From a checkpoint of a small transformer trained on Wikipedia.
Size: 19 layers, width 384, 12 heads of 32, MLP 1536 tanh GELU, vocabulary 2048, 34.7M parameters.
Architecture: LayerNorm before each block, biases, tied embeddings.
Training: 468M tokens, 7267 steps.
Each number is 500 + 40 x the weight over its row's rms, rounded and kept within 0 to 999. Layers, rows and columns count from 0. Numbers have three digits each. The size before them is the row's rms in percent of the matrix's.

# layer 2 MLP up, 1536x384, rms 0.193, rows 1019-1300, columns 96-143
110:434476483509521535564483490465484465459531523541421515539563601564538529570482478482485583496550468439390522449517545507478515434483391531480543
098:423545497461449546524491448534485468518475508468410540559446525539599457494484472444457547514502474437541483454458504509532557470492455481488470
109:505497474594433552509494439555501497514466523466497508480483488474427524478468527471556435502437513461605562466526485450446482486500483526501456
098:567477507505420473481441543509535521450565503557479505487499459489534492459464479455477504487452465576505515519512472508551421416481509522486458
100:480555472544514563541489524543589535521598504469466520473502534531551517528439492539513548490401463466495433437498521523548469560492442426487538
095:572516403497540518555491484521547512515484500439535525497486463520508460519478528496545440511480485575477516523509477502579524548471531453517443
111:457507559487519439506428548516514585534582437523405527542424419445523462481453446422497485490482451457491394475501544559500469506472582518484570
107:442498557544488485514513475503452479484439467461510501451480474564522489504427539496453427475529553514516523515514525471482490431460507539499486
087:497439490473496499537508492523511490485546530411518394513471422489560539561468486502511447437440467523483530448542565447514514479525495483465591
105:451537553467479450531614572439486545506507484474525547510484452508411512501528541577571567511559538474497522445534555508430541550507508545497500
098:531482530492506526519504494518508520539525448513478456487455502545482487588531467484544439474576503517603490502546478480517495488529482486544503
071:440472524513522479493580562479525564515522445537560484491527539542491567391554483509490465545494479431505528520455507485503580442511454456517526
082:563479435586544505444487525508534515449513508451552467504520439466467542567474523455602501515385532440526471520424513472534542553512477503522449
089:518514614501528502465512449464471474491502462533435498493514539564505509562513465493488521512468516545564533463505496460515530455479472511437532
082:495518539480520466556467550467406537441535475518479455544485495549549515492431566560493520500517521522521500510511449485531512477494485492474475
098:485446548497487460496477492469514523463496480452508553514528525416555537431545534485455505555506482497478521479460466506485438503520418534529442
096:507507497491540501495485448491505489458528480508574500526469551534519466555480594539503475469368529541535495506498497509573521526420485454482498
100:517433508582430497547521434482574494480534407510558520494485599508447518531448545526464453499499510449497535531459435510506519536486447479502435
098:505489490512474497455474453531501604480521528542495480567502479493448510499531493559499459428476499451488481483524465549522583498431549472507572
106:466516585508546494473517487511479637458577487482486413466448436482494488496507469371468483533444484514514504513430521548419536531536540529496494
095:506507459441422454502570551459438526573464533499443570503466548542430463485497503468523517567512536504425494550608523453514492427493516535538491
120:475533547559569493430470469497507518496486493446454423486530550449474528524522416457490498504531432528520528493516555464486553519490450418561450
090:504497504489531522546560457515567444494458425497576437519523486535532561560531492456486493498535553433540554527508543431510563429532515481553497
113:484536470527555514506405560528461443475413521557560518547497563499578509532531581568483411537478570514532536471452614499531500457513536427554455
078:455444482514455515530512498589525546494520481562473493440477489449428484407512488466530476511542571458449481488477549517515610491533477541563480
096:583478492461532471553534476486447588424537541517502508508536496474522517510460562500484481472493494457478424492524519511472513475559486521437485
103:506520480539614460514519494485489552453490512430508510576520473431566505518483518509529498550462562513568489475492480471484491539534495504365456
078:472531569446441550517538497464490477554498504493476532499480537519421539497514483444427432515458574543567457470411561563538480535509513432515524
102:450449591488504467527454521507493482521490506445503506535486550548479541484493401525444492582501541536511529496579507550354514469554479472489551
094:551547552434503498478461479499540552465528495460446496507459520511566456534508469486552438595530483517504526544541474516467539457495473523547541
105:531509516497570533480464481499491549505547457412479447437491548547495488495466585494460572513497498492499528510545497457497479460480496495428508
109:428533438487510452518415526499504486481524501489524450477480447520472541527453535440457453479460500499509553508389475485524529547487597454492434
091:497550480515506420468477543494510495523404537547463523525531543482481521495490508465421493556514523558444515501497428452547470551492511485457510
133:389498476492518482480572520521564550507506563450490489490513531530516502469498505495530500516519504450474538441472437567593511457469475531519435
111:560472480522501497467425431505467503451561452417531457435507469481525436467531499552490467556425450564517579549449478451508509428524493547486506
102:518519521505464545549467474541446559447481442489526515463532481511530582547504488463520544434523490519504540425538471507519518549603519548474590
090:468515538528513485451479467492520405513477500470507516449485458384522558512499494477506523493506477452525480480482540524479486484513509578614510
101:495586519485557475507470547474494496476477560521489483483489577459493537444500460480481511452508557486474502572558509524493459420511579503466541
090:455466522481447448424524538479594528484464518526501494490559491483509531522509464491602450485549483569423499474519515523424466466430476480502563
099:546520457536510486476484454503462542439514515479518501472506484471478485475511528499523478521518527426457501493506545503459507487440549538469495
098:431512497462525457456536550500401414507528467490521436487482489469465498478457608510507472485473512539506464462512471538486445598443476496513461
092:502475483512493512478527526531515579565515444459475499429537461476505447592488430489510512507423454493493489510524550547453465572471510426513477
098:564491522579566519539526497523513485508564453469498490379535547449508451507524576498552441469512517519489494510476514555489513457506462512588529
079:540442489445494473513469522537495544448465483457467519467464548544583469506504456452490541481488511523470516544481499516505493449434518470502490
080:456578445478530430482503456544512511525503503510539481534566522524502431566546481488491514583514445531471507518542507472468460510513513467511500
098:436490502612442486485508514447493465492482443550515541537404417515503518516555550472502516505486476550502463407548477552487462550450535462488562
103:547433498425520546444457430510498470491475500483558428499485429495501571564490462468509516461506476472533494509407508548490504568479464540532580
105:506567405488509542439526525526443524450505538418583471463470461483589404503562505453495505487498520506534487543506554535515548468568476592445474
102:489493484533510532491548478532526505489444475448418453499544474559502472449500503478534477471518484534434499501471439518526508447535485407517552
090:489535534566546536513530414527483429495452479500567483487475609560475555466461488401478480530503458482489467483432519501465461551532528548495504
085:448531508541547541484567486458487464450524487485502540488498467516527443502509434508496561531517493605546526514487510473478561484566588479488459
088:509557545552511486518580552483552532470531410484452508445463410523436534528530438549553466468518512492480477494546541472557593451496479482517511
105:433475378496488472527498471533554533522507569473436546530501498452438475462472473489547458539504540538486438524562536500479607504512492457567468
083:474474508466571507525573470519518517503521487527552572529604528491514421512551503518492486501542550522468482509528475494549483556500531458441448
098:505530468489485461441419525443502500433538500456472475561622496510507508559503521476567513415536498469465431495400497501557537401525452483454563
097:554542529510479530490462470538501440515485509512504404471539539528510506535434554554566497506480571528536502464541438481461475442514468507481483
096:500541501543492527439447491508528405467514541527481439452531518494507513454506508472482542520586562424478462404522485486488491477476473459441504
094:480442480504555503590568463566448535539532473510443482511551462526441464524509400476522454468508550568437491528536538546517505534573537469518522
093:541532456485473505593474428458490514492425505526484534491487497356472482557490499457445452451449517598526494457522498529507491457474482539452492
099:449439516507461472523499527558623514436503506461580478431538496454548497550469474494511502593459491508468412485560499506599572540494515560468494
096:506541498524550494501557492469548491473432485462488460497434471513507522524478531551461543508565536522480498489520490472457554471439579523511441
114:535481535491453520445429464471468499526553519547527505510507479488496480470539449513477515536498491553510460472541510496469562441514527564498534
098:497536509540518536486543545554477480521550512493503534523492431491505503477567496533567512528534532501499521497542544486471536417530546560426477
090:484487491537570457493533544523478452533570516425476493411525473531502406545486511485561478469490490472520539450496533507524429578444465517489568
113:525509492444469547467500538504525517474524569521422513520508553472514508457572503524572490568480482510469450486542521501467543520501564466451442
100:505566438502505516452522546523503417557503427502502558509462518460478498441517509540568491505487479604575520440457408545553511455469523483578442
102:460567585391499539519501485420470526494485524472498500541510496527514446551528523482494487503514462390521471543518510430419502422481530496581538
088:478493485437489538548465399502435501514556547532503520505534525500553533539526537540478523534532536484499473573463426448555463507549584542468510
095:550519449497442461448547464507663500490511463509530466585549498569438499557525501527540505490483494481505514523466462468537501507523508501480489
099:531507558478494530457478451503507516532447483462457470487484455427468501544448476459495529475464514484493517480476500553495404474468521489536481
096:551480528495501528525548463500509487503493489482527474538563563509513496473551461500500556457617490480509487452469448524461481518506467577521474
095:512486444523481443455518498562481510506466465459591473564505478523498442486529514552559523572557459470486486502481474544454512460528519523424472
119:462510452470487540402471508564537500432518428477461485476499489548531508522504454604443559584486446533502491484464496447479512507526503556464550
101:497504533529410481510492485456502519474548532528475579508503449451492490482454441566528490428471476440501438431514517545482554456474456531533540
070:483514508500493511446486596496539556503513541448498477501497488564516477473598430547509530556488535416465555452526503516535538466524513501500424
100:480443489522574500542590513571481523477499514536492517551470470502569546472504481507536528538506489492518505522475581493550495526462545507436393
106:429435438484520550509474514563483475457498475469400510525477496512481476535472414487506457447576525512552504486468582467456485487471523542491502
089:508495511498553471484531508494460485510491483542504554472492494467467571506545476422496513505483496525557504538545487580503499471432508448453493
074:482563511573553512464507500491485522512511519457428496506457515532548454455456516551498490487515469464510604491534529557600487527508616518513469
101:482546466442453533507470569483461427509472539509575493557405446474444483498546503510480543482449565561524489463552543496471515544457511522529498
094:479546515532508490410466479445479530528459481476467455496513553594491489496516489469525528567420520547502539490533519458475514478560479485546505
102:464510526495510491533498480483461449419557435489526495527508551519523484518562524509505445499481444482429480472532438530420520531456438471506478
108:531550426460474502527478457528469451521495538465501500496542555517499485459494526511462505475425487499558501529467482541482528554412476542438595
094:465519490486485458503512525476493522574495554522524511508538461517525496527494466518580473497476521423518542463535518539440524451540501491462427
089:490466512521591532541528542484428516468481486456506383518511463556430540471492470436489569504515508518521441490530532521410496440525529470509498
112:479515448523584494545468517524489567503552527516524490594448480491508549508517483499469517508500491495497473415489525443470445504509523521462489
105:528548463522468462555488441541472477505464527451503474447477518460472542539461479538470519488469492473473516541503483525515510529487451447488484
115:459564529457516494503539497531566455437453536497533499544485508431581451489556503471571505541475427456502522488511514460456479442449533484454529
076:513486522449520511504493539518547483519513460579511513512431472466517513467549451448505444497502451549538447481511476487420509479549529507554510
062:488546504510519477515504508494543530415524438506461487500529575526467456472451506528485504454560548464567477525513582540455507528477524481512433
116:509456511540496508510472484503478523479494414445461494464483507477472539533498416554478471527507471418593497495492529506469552510477456531506454
113:544485465472436453501496502525486565446533576515469496493465503475522517505462521521577487471542510520474572450435499485490568518469500560502510
117:599513503533491523488529496513602480523536557548460540508458546525497464555508508538456482527468493562499524484516536552525535528534540545404544
083:511470498542449462508455494465518509517440556467560562478528518484491465496471515464527448567494542523528521519539462528401591542488515579495566
101:484468480543458548476442549515510511485475482585432560579458504509507492442442557528485496516505467437429509443566461528565476431551470487534506
082:498445481494509472516545495545465441461434527530500479513534508496542496488449554483438507537479449573497470524513475539503500426429519576489489
111:584503509531526514463504481553499521487524488440489421500573467537447518483501545542507526523493523454515504428497481504517527488485437490497485
097:535511480473543443482495513516550513477521500507455469577517496549563465541504524430524502482488492498474451504459547539540530449474495481478531
098:439411563527528467531518495501509527488504613561454469544517474464499517524504525515555423530449417468546538550545499463439502473490511444484548
081:506433503506559525516486521552402492505481522468451471490465481468502498500516483451455475529502514557458591529523534460443576559447517481525521
105:457517469535517507553507489447480569551459470444495504530473457435528503481467545430506483573557471456480478498530563514545501481464486547427448
130:520484470568519514552485490416530499506550474472507475536509451531474465495476451514513424588527549519534489517503488443445555466470488451527524
100:560535540581546522501583471494496454518454515465482492602536549437450509404491510563545516493519480474496435564444463503470486478511528502583490
109:445590445460485468488497488492559514412487522532414513536465538503565477427471525467502567525521516533499536499551441554540563539573531488461505
122:509440522496465431481495523431493492506448518434520496443521543490547493494531521559457500478433458508525523521476498470526498503528523525505455
092:519480609524542558492524545476515529474499476470516531498499518487501536463504470508600482486521420460523457509556448489543551529491481447466503
099:513477475527487512498524388452488550487511470527513499465463477513524488523556529509459547481479521487519467482478549549499516593516492497462503
084:465511528522535486503548483495483534500450516524458541525468482406544421493451526461484470497405559432525557477498468525513476490472543545514561
098:463522460460551505485407449462513511525458496532482500475493499449417533451460499547462516461511511501519447546584423555553429484494520450492519
105:540527492551542502473519502575468440492488473443501504510527546511521547513484520584524466516556480487510466469464460490501532526510509486516452
092:468489558496546492521540472507521519556436436475480489520482532532518492431476476497523561474419518501539570547570479438477482485498470504494532
114:533480538463425565514485445419538458564559516487541490475439510483540523458564495475478523493547532501449485541513554505599501529466493459553453
109:458551558516450464575552507598475527473509553504537456486482568487494547479500593546508429426500497547482408504580523521533525505447445557486493
111:483459437479494494495471436526459568523524487486515526434536525491453376508482499510404499436462491506520506508493527423489496493532551430414485
103:445524478448465549424535445549487497540572486521526572505494580529535481512529600497463531460508463465486529452502538509522494501485465501477541
074:474528530490483542508430431516507512490541500591428469491532463477463537469463540443458531549497521538450479457494570516470550488430547488538575
086:530450478480503477515481517512452531524487569511501518506489563492541501534448516524470515482488539509440516471512538541568498468493551491523514
114:521518487533509505467521532476459533492525512431489483473454417537510552460542437428493514481436486469565510519496508464495508538513444482443537
101:526505491515401500534507483514540529544479486451409422466480485511539472521477579492526509431497458565434523512517519526476551489457479499546610
092:428562488505476501594534454498435486502508492515463451570521462524536501532494503498488468490520508527509466492527572544474556467464521490477529
092:517444466493524461482487472531478445490559532494489408415466507504526542499524485535473508495533559440473516535497464543519467550547515521485430
089:523564509494504478546510460497528489449475469498531536521515447562548504550509486479468466528501465517433447488520494531474499522451450559481472
101:540540516550511500498483487510505545476504563529399552508505545529516453534495521469557494528522483557547517542546479460460508502487520488513482
080:495557442562599495477488501488398568459499463576552597482461567516541481464508539475460463535520545496459506439477529424484460470498486515515424
098:551526447466481484433516495514559433544546499458514425512545474520546547425549554422548489493455483526585483551544531526413539537496477481465503
088:510466464521526483450519464483498510539515527509590506539513485471536512560530507558414521473554434494520444492448470501581488493544483403521406
087:526578464538499522490534482475504483526474497471555585578507501463480495450507520490594480493491512501508510483561500460437493537452575484502505
080:516515484515505510609532547466492571441479456497516502465469501538514516515504580480539443561586485510469500551515501507462541493495540491496501
104:438505422584558475482498426483543514461572484529419527551401475475541591526547515564460526548472526560414453459508508486550556530458463532468504
104:559515491580461532546461477518469588479544560492469490556522514457422514496538523450469492531531427472481435443541487493554442502530518527500528
111:465561441554488499436460475548604503488423524487452493503499510518493501537505461444499538475424576514504536522497572468532478539489500479432449
092:424501542523503527500427470503564456546425466510452510519441445492473460518510479530531504518542484524482528551482487472498509483495491450512476
097:522498492506485512450450504483527470502518531450469445410428515449489506501511522592551519586555515555484461505462502546514499569446469516449447
088:491491528431512482472459531438477502487515473537516438497480514650511504535531539520492473486504525533507540462597507555461463499529431525444422
104:438550490508459517446501534553483544485497490506513479432545450447515449477500522471474563456471499564511502529570465480485574477476581531514476
099:548531508476520476587468497534452505496568511428498444462513540548507516514444546452498546506552500477588509421463421523497465469482458453463524
122:491555496517533515484494526551489477460538544518517450477544509427506557536524501498549482571528563476548525473491549452441394511568560550423429
069:491571478454463429545492425512510602555497469510503468486526475496507506509469495480475451497542508520439472480499572441490526488517568483462485
094:480509507498465549487530516546466476506501498503552507486532546502566566514511499475545497414489500543493559504525598573466532573431498508540462
106:532558550480465535416463498504463511535513499379455524402476433553508508530513521497481556523491489443506502540457475514544480467488380585511519
111:618462475561487455572434539490574473523481483444510542418438488464498518536480507409461488588525481534544544507481525496545469547481499559518495
093:516499504486519479482450538551454465528524505549532424471453530491460537538490460421537516454489486545520407508483453452442512460496527479508481
073:488531459507468515472542433491488531518580518556501529486473459481526520430541501445527458512562481567558447504486558501484435450473508536488497
096:437483523527529548482456536515507460534506486572499510476478553533475477454515556542449503435487540480510511434516516530478479612441485497589506
102:526476518558493488456431532546475487503571560496563413470458459514539497532508452507527476582505561512541553552493509532508484556488505444497494
093:487483518506449467520561451468493541420500458461506480481506529515490542511558470528536490466472567395504517473545493510544515431583512552493504
101:510454581507493460468477463449515567481558517476446499497507488515486467499477532471500542536563448405433473501515517463520550508490491473529498
093:523522487461472545568473552503532451424491516573498393507494514484493494505524441472436589517469474494520532496490465550509508488446510419490545
100:492544494528506557547562544499476489475515438457529463539505486586506443522467478496473570463555503520480482393456494508464520509491544563464500
099:533527514548559502474503506507543533496474589502522438564464518415497451543514486524454445561480521514532534492552632517585461592487513460570526
107:470518465450453471469514521541520499538459564487535479564526474492505499425443404527487475497634541522491481457559476550521485477433515405518441
075:476460434537499510491513515511619500503478513477565507502490489551523484454502532562452506473550492495522473478529501498529601531489496542597618
098:465522568515506558465531454537510432526477518519418456490494487567432503430515510500476528433564442476452523513471454521490464536428529424525495
113:432464522499506473496502472536495442512479494533462557425562573516538527442471559481474467441452521454552529583536484406439468534480541504477541
104:560597518446452479535418449440468466528490478520536522575413489523501513477537516506458502432532532530438584475462591449470541510502467484467503
080:516493544506489479476380527549544527499535551462542517499494470514432464521501506516488525459584527521491563442505492548480506470507513486502498
094:482451458538502551476442487522503480509505506544478408531449475460492548537503540627489520502488527497491545476542491469475446519492500503499371
111:490499473456486522438514522510472532464400557513529509488498546500554520454469502452505503484449531555477452521524501521463523499498490546580468
100:476516528556555546497522457481439531511510474425470455496493433505531516549486503544517458531499523521474513467521473545497547462447525531457535
095:385491471574480561503513545434503450444514487525474443527539475528479502574586541509512486472428575475523475553463491537493453516519529434521421
081:545507562518492485496473532504444504523509504543444477450525488583524479464535500513490503512421512515434554521439501497534489423477464503416523
105:590471520511578471479510528522485533456470485561557507551441542446468511483476459561506492557539543578470486507536458530589438537397577583479451
100:548539540497509447472451491497503521456459438573517497419542466485399481514453464506459495461473511476519478610519506538558536403524533517453519
091:417468491509525530506457542500500573491545584533473511486468527425482502493480524488548462360537538496548475461543493521517488507529538531446498
091:491465490547459489541548496518517462485474481501464552568562449514469411562489547591499528474472474493465510443528535495567528517491529594491519
134:478516558445557572507524445412494499504483515444465526525502503534578445522524511453513490490577486491516483487517578527400528495560459546499495
094:489521477411482516471488458479526571515474491462443471533491499530445563497520487526426454519469428467455544505438559517495544446395489491556484
104:455534458444572498506482499554471509510481462513525448484490458430511522527434440474460542500468484431520535512582545431543482482485562564547482
115:511532458493545561444398539580525491448531556566502549503592505560415515513503428481403546433495536492534507491533518556540463559517453411482492
117:472547549448467510459592444557528516490461558504521474502467447516540569462521496470508517530529556570504459520489479513523425514510549506449532
128:555491470486508510519469513521579529499472504452541443520465499465518589459484503467545538510513457447583477540437471477467458509503494497475493
096:501437461479520481424504500500557521480524519476538574471494524527546517585500492493472449532418541508549487494467464509582536525503586536479496
099:471534503522559506486518452463494546486503535506465509552540464579431472487485495443388452532491525482522521532470509540461492466495465461476553
106:538467579466482488543423453492507559478486492506459496449514539546527566500473491501502493576552498462554434525517442456486447444476495432506469
093:461486512468502463507442469495496515499478524565427505529479429501521526512550462507518541606491525453599521532486435467520452495433487479482455
099:506518492528528485485556412516540584465489540527498560419467431569519516435461549532508460532575537529520510511541509554490519487484486532481479
104:496503466507462533535449471523421548534420512517504538560454486466522504426504506598539468583485533583529535492490551444527565532510487497496497
072:508469467508559543521500497441453484560526493529483515521527451478421469440497504499486422501516536511504522499528493619537441567496470510511582
081:585563508531521507487544495474453512467477534535524491508505491444513516455513482495520508619527513561560493500473465488526528512543485464534518
090:515463500514490571498463503523472543528539492489377577492450431458468493507496491521476496485517503516490521467507492536477447540622508476449524
093:487503495505508460430537472504474525510563536531533521546478492535495549549514471554484583496452496528449526558532473533515530620474581500570497
112:419462444485556506551480485516464514453463517568475533494549486503519430496525401514525439526480516477488478480542459537434478536499548477531562
105:463521475530529489492519565528514512543535491481495501535587512468493520465453511481476429546458445429567517514411580399530530455531472492538447
101:499554556482470407535498437484467505497523491530530508426487469569517477459508471494528549499558455493440481448521479499549500466531467578492518
095:561427503546484498431474428500497424509557511537519409474565531568509452547493519478554479495530547499528552488475444508483586453524483494501491
098:484511470605493519441475511525521465560540554521499547506548569420539537510442502515496514479480473521529540493550561502514476581536594432541497
102:488499435450391509474419473459536446485487500529439387466452497462529477555512436519504560511500427493551536460533428515474496523523480571541540
110:504527436496529510478505581487535543487524511515471478539465471456502501502534474516442503457516597533491517467572582470521461562456413477500470
089:515509506532470466511483589530516439481577535409494453524496499464550519561502417431524487508502605406546530486526564507507514476516503527537405
107:467520507477523514498464480528457465492537505472494480539522519487513536566471498507492528492418532469443518446472494599470526499517498546471477
098:558486491460544538490516469466476444448577456521471457481483506471487486435525430472503457490487538464455498502440491478499562538553500458500533
096:545571422450456526499536584444543527500556486411569411453527482518460480493495532479534465457447539440480560534497558534464481494509434519507449
106:512428488561510567579434542522437514549504477491454547474517514491522455551476480520492522469530521434582545492553517480466471487522520479481490
092:571522514484501529523463519532587547499523524418454430489501478540490507473476580516487446511548463529454549525414470451588543496486409571502475
101:530620506475500498482449517468514484417550538524458490621488478506606510531484478483498485536473507589486515582480537551527536558552506458472585
110:499554503483509498534458466481536500496506423451560496415489554580511467487504532489413544518488515509525474560499473489558483412438545487461438
108:556483497493488536531516522467582512482442498557456507518536499535560544427555436419418464507538520530565474450521558474516580468504519514475559
070:484500456434424441516444533502550562532490473494419608547554546596466565487490505436514417474508543547499473462481549504472521503577494475553510
098:519511492514560508410524524464496574506475507503450511448488528491477496535512457519550528480488438440584490550501513521515565426600489472535488
088:502532496507515512492474545484546457494461516525473429476501559542493495529489493522523495532485487431543482550489496550497577533505517479510474
078:547529391470496473496453625491481508491443518499491504485580487423610518509499457482489510461514462538513525561569497475524486550529511484462468
111:497455491496477497457572525472461549521470542448551545480530547478547456424500630438516465531504514459485490443494430474485527476542500532505512
115:487477546527538462497466591541476494481491522477468517419563540520533427557463531494471480444519453465541522529512501495433568496537451452476512
110:537536501485476551484531492440558520528499474439508418492474541430461541557500614456508530431554476496609482411509551502460540480555505537470510
078:550505548477470483565541487518468422478538502560449490553484519459458450513488540453462481577501475517437455404509483581568576492562468487505506
116:413471521496534475570471527546548448550482462494504504493497458494460451517512542533467475458433478521484535489457553472546481472436537474477557
099:544470444562524541493548451481478450483464571512509493498537560491544467542463509444450436438491590558434530440472541492494521520492504514518481
089:456515484458581518560511479497596541445486480502483463453490503465458493490523436441444433480444463463538474462493562524475411576442531488467522
089:474523506481507475566456519508532557559531438449487498423504472501577545453516556624547465509566414402421516523508556493514489422466490473525482
106:515514497485549439455551453546454421496503559462503490459529539525543489465577585543503470461468495567486508540518496468538545537512455515480566
099:462467443494468535481466506448530509514530512518480505502498496506572493527458499443490569452541485464450539543441448509460620538450413454497544
117:454455518533582453498456482490486488551472505477590438509462571457500465545495467560505496533482551506486515594533474413488510558494563507515454
071:521460581510523522533416489516500540529459521489548471476499535535439539518487487450489571542588534540571453487495555489511515517487504446500474
105:534488494487455484530478426483547573475535446507552493500581511507462458488569491457478403509551514438461512538446528450527502520528520466523512
104:528529514503526489427462464511445516522469516523508453504520469487494521556481588445470497484523541457590427492495450519533436513502598482506551
098:500477474537458515469452516448553488504459473515562470523508490497496483544465466525542481546499513589472476558527409470497487539547502540466451
095:554532456544476479530456561515449477498548469514563510483445388543504610557461480532516466502379529468592564434541505469460502505516541486517436
096:513450536524557535430503538528566445436476519500470528503530530563494476561498493468518498512559529534488553535500498515567522573506480524468455
107:532468536470527474463513431499445496457579524493501460459539532566504603492515584472563544504517503514481490455492504513438498554533517463490510
083:433483459457496447480533551557583467571472511482486497505472528366486565479443487541496499491499535551452458449504476410492524471452461488486451
101:464490444472533438500526527496516474597535475504529480481458524468508596477535571566513520496511460477484529453467554493551602504568544567538514
086:496487521457472484483478484462458424504543518472523416547551480511470489525537530392467493452439509525519472486524571503474522407484519482528539
093:550497529493468501518469508459444524523486439548458489519543501443559513518467575501517486523582437596419465474517494442528559531495485456502594
108:511553526513520458435547480542490456485470475484485511545495491538520528547457530509517498508516534415517468467481511544479528515592489444464463
095:458507387537531445507521515471523504510488511497485497497505515451555446553476520485511402471455521619485509473501573459497514497475468418456543
099:543483540483514513512516494562541420462551517445497487516567476535528497550472423504505492454509515525461476502501490536490532526551471498547501
101:504580484444484531545536487492550508500549489461502477467531491447469472521516560508480413517443529485508485494535447495499501485477491560437528
092:484468480444540550473500554507476565502423488456518480451488497605437460519559485404453540455451528441487495488515537514454496518459544566568480
088:512567515515523570529489482450539498532456479502471481393536525492476511519503478491490517540525482494462545441516472573497508500543548457499422
113:473536433502508508464478546535512499483522467469426439466486520450426447536510540514531518408571540494544543485558518558554446465527494530485505
089:607503463474509507512527524470466527519506487542524431551464495472445492460490528477517449543560532460495503503411508472551541536522524593533540
088:425525531521418532436512474521454500477540480512484502491477498592441517574505575516511426425433438496516508434592514540466499461434497500484554
122:548610478462426477505492459511436407532455519481458483546436521490520497442471467488474466561529464495554561487551487565480489491534552538512500
089:484463454525501515493474530485455519451523471502499452468566483549635504516533437505420535558515527578577540542458487434465565487442513485468471
109:522494482517546533522508498501564561518501474470512485590476489457502532458491509517482534473456531468488470489573491600426502522490479541466472
086:510491483519488530548526493446471535523515470423491454480561481546559488486514482563476463459508554426511473530504497515524506523513479505516511
070:488577438481487560437571458490487538445513541491510445529513493401511585480550554410524478579470492574498491587434548558509562483451588428488510
115:501580502516465505438455544537473514523510492506517497508508514464530456473518513504490438522535540486545599454544398450514463483529515446430536
113:506531535475540484558506528491495557540497481538525483461440524480472534536519464489633473482545464445593512508478398499393572421516425525499508
111:527545494521429551445500474495493508429512553534505522480515437444512448552483524420525493543509555558450459514442449492517534508480448492490479
084:562507445501461523434424538544555542442482431541439509544568535490437577501503557532484503481537439453503517559522445489515489451523479459517510
090:522500561536477413529539485514481513509520504545519476496499509467563455496481461498489504452462513501475503426518476462497501496534527507516499
110:492487512446458465527423490427542510500494579501493471455519378510451510599448570488485505524522524523496517483579527481582533526534434452556564
093:538463513513508497541468477442485538493530454510571430417468495499539533471461497474518500515403497495487422494465553553549552448557447525486427
097:488531542470540533541426459512539458517419535517479524463470548460517581503532560481500476520527488564458501572483483498526532519464503468449514
112:480484550441481510480459518422537472542528500459446497543499497494421483530563527474491413469461572456543512538500485539485531526534486523489450
099:499547484541509524456441503445421528429464522420541431471508525514457521473501519493525524531495529527491500461457495482470505521537509440451468
119:486480556529486478499543544538473486542450490549508461470553471526536575476459492521543433566490517532492499466492528508482540445520481524421544
095:540522471497575487453438577454477444550501457463554469503424544551579572485535501517487560421487495495486558526490480528495477575481513455474454
094:501517462519416539526472586447503431472468476520543497482478496546520496501505562506506493466503482625526504541471442518475579517488479477498474
082:433531437591510538534521507431433553454522458492518464483440476523519441513536542459512516497509527499521502503512536547449497477468535423507477
097:437531437466467590469523541478501479488538503411481449455488560488495418558553479521535538476490452527531487524502514516540558528507544533501455
082:545478467523471505516496483536574484464512523494550503467507518551531505491529509575539486520499506451502493538535515529521507564533488445471462
100:520495566518481491530551482528506417502499524553462515499509486499531444530510538493502495476546510531541545561486497515407490582534520420451516
096:487486451499524568486421545482552489575495410417561446552534529424540413545455541488489516505467469487537574580498512494452495507503483545486461
110:568499558567397532527549454496518514540592420460489440516487442478467533504507499506509492475493494481533464438420507485459501428533444505449564
088:523514538513475529581506500533516497471506438487521535529547523496513519548498592524483446468490514477498527595500494462527594606459509527555447
095:483561457504459479501595493510558405416422452447506566439497493475554526472495535491520475549512516539485444437548486501483488523527543516446552
079:463455555490406523511507571448566483534474606496538560514505403424467520545502526528481477533521547562461454494537406447461531519557489458594485
124:488497485528543459544473515472490501538428475457498494534399475491498557455502498553539506564560455505521482556468479463563609534451515553478449
094:461487540540625461554412497530497434524564474467497521527470488534527470504482452467504462578493470513506439479452496462517471541454457467532535
095:483527548483503482514515478563548483504585384521473456455473544525542534522475528502508518546468465429506413540484460450565534489602486479460520
110:474543447463527489555481449535472544503574448504458497475507509481510441446498511416544534505520577558589506505511464515482489509521488551514559
122:547547550476475497492504498456495493555487585474500509524466496496442439462538557570561454528551508547502450570512448560529534499487499471490520
100:481539552486538539516551513485491448478569400424548484519581530525498465474502525547483495543405496499473502434558454533500499505507448459519492
103:461516433494555500446435456524521455473461495502495552593463520510444562488478492533518500551477533561466510491434482502504463532503478515447510
087:548512459513520470503496462526533526488548524483446523528488522492477500463560565489452547470436513480508503539523488526519529514543426571502466
098:571381498520446488537451590568507519484542486482478515422485529477565531489481433463506532473578532517536511566505480503472536453492535444513575
088:572527479474479482552408470491478485472491399482520528445517507481461516486513402466477524464520520541545504482506460555522562509514432520505546
104:537490484469477524472530471468502536521375536559528517480463574520498474564511425493544513452571572580541462496526467473485566546531487473469467
103:511503583507518532502532545502427519488484588512493522476460482519487474505466509472489472510512476518464519498527486495459454534468517546541562
093:505517505483473508448470447476518490500420604535457527536457503485532422477597505556498486453493528526526480484524410474504532461453498532563503
092:503442467518459484427534494555510486514527502456425508514499547481494585542491460487490491470463552528468508489521491526511549544538495465491489
108:561457502447482483534488567423510547452475552479485406483521478555481462500536479474508388522591507497540486557449491528451549487421449473548502
090:445552510518533483477518499478565466536520495396465494546512445445540555548498478448516506536527543477488543438511519435478492503467422514452583
105:540519576599533494482484499495538469524503525535460417539519523517509507543505553403532511512550525539519475464505501578544486484536543556415512
075:508607562460578529487496495471481478501506494580505485579441492485497552500497439518459547526511486494496507508549548499492570584558534497473507
087:457534549581472482403416519546534547449510501495420470436494521478447492431491535458531478512485536438524477487488512499551492519562486537495433
104:507476487513556456495503534517470491511526526514475492449532500559575518476563515537488527514484497499464527519466547510480521593487538559448487
105:472498505481541557469504497466509448486537472499440482566564530458445488509431444475525465473527517520460504496520442511450509560481477425498519
102:505483500493483497546504510521460578537547420434530473520556538560415498485537557482469558552536455556538511527500414522464439474503496456411449
079:491520538529411573506495509563411480506456521541506487532554528464518515436512530582476559540493550524565482498479478491555558534496536485497482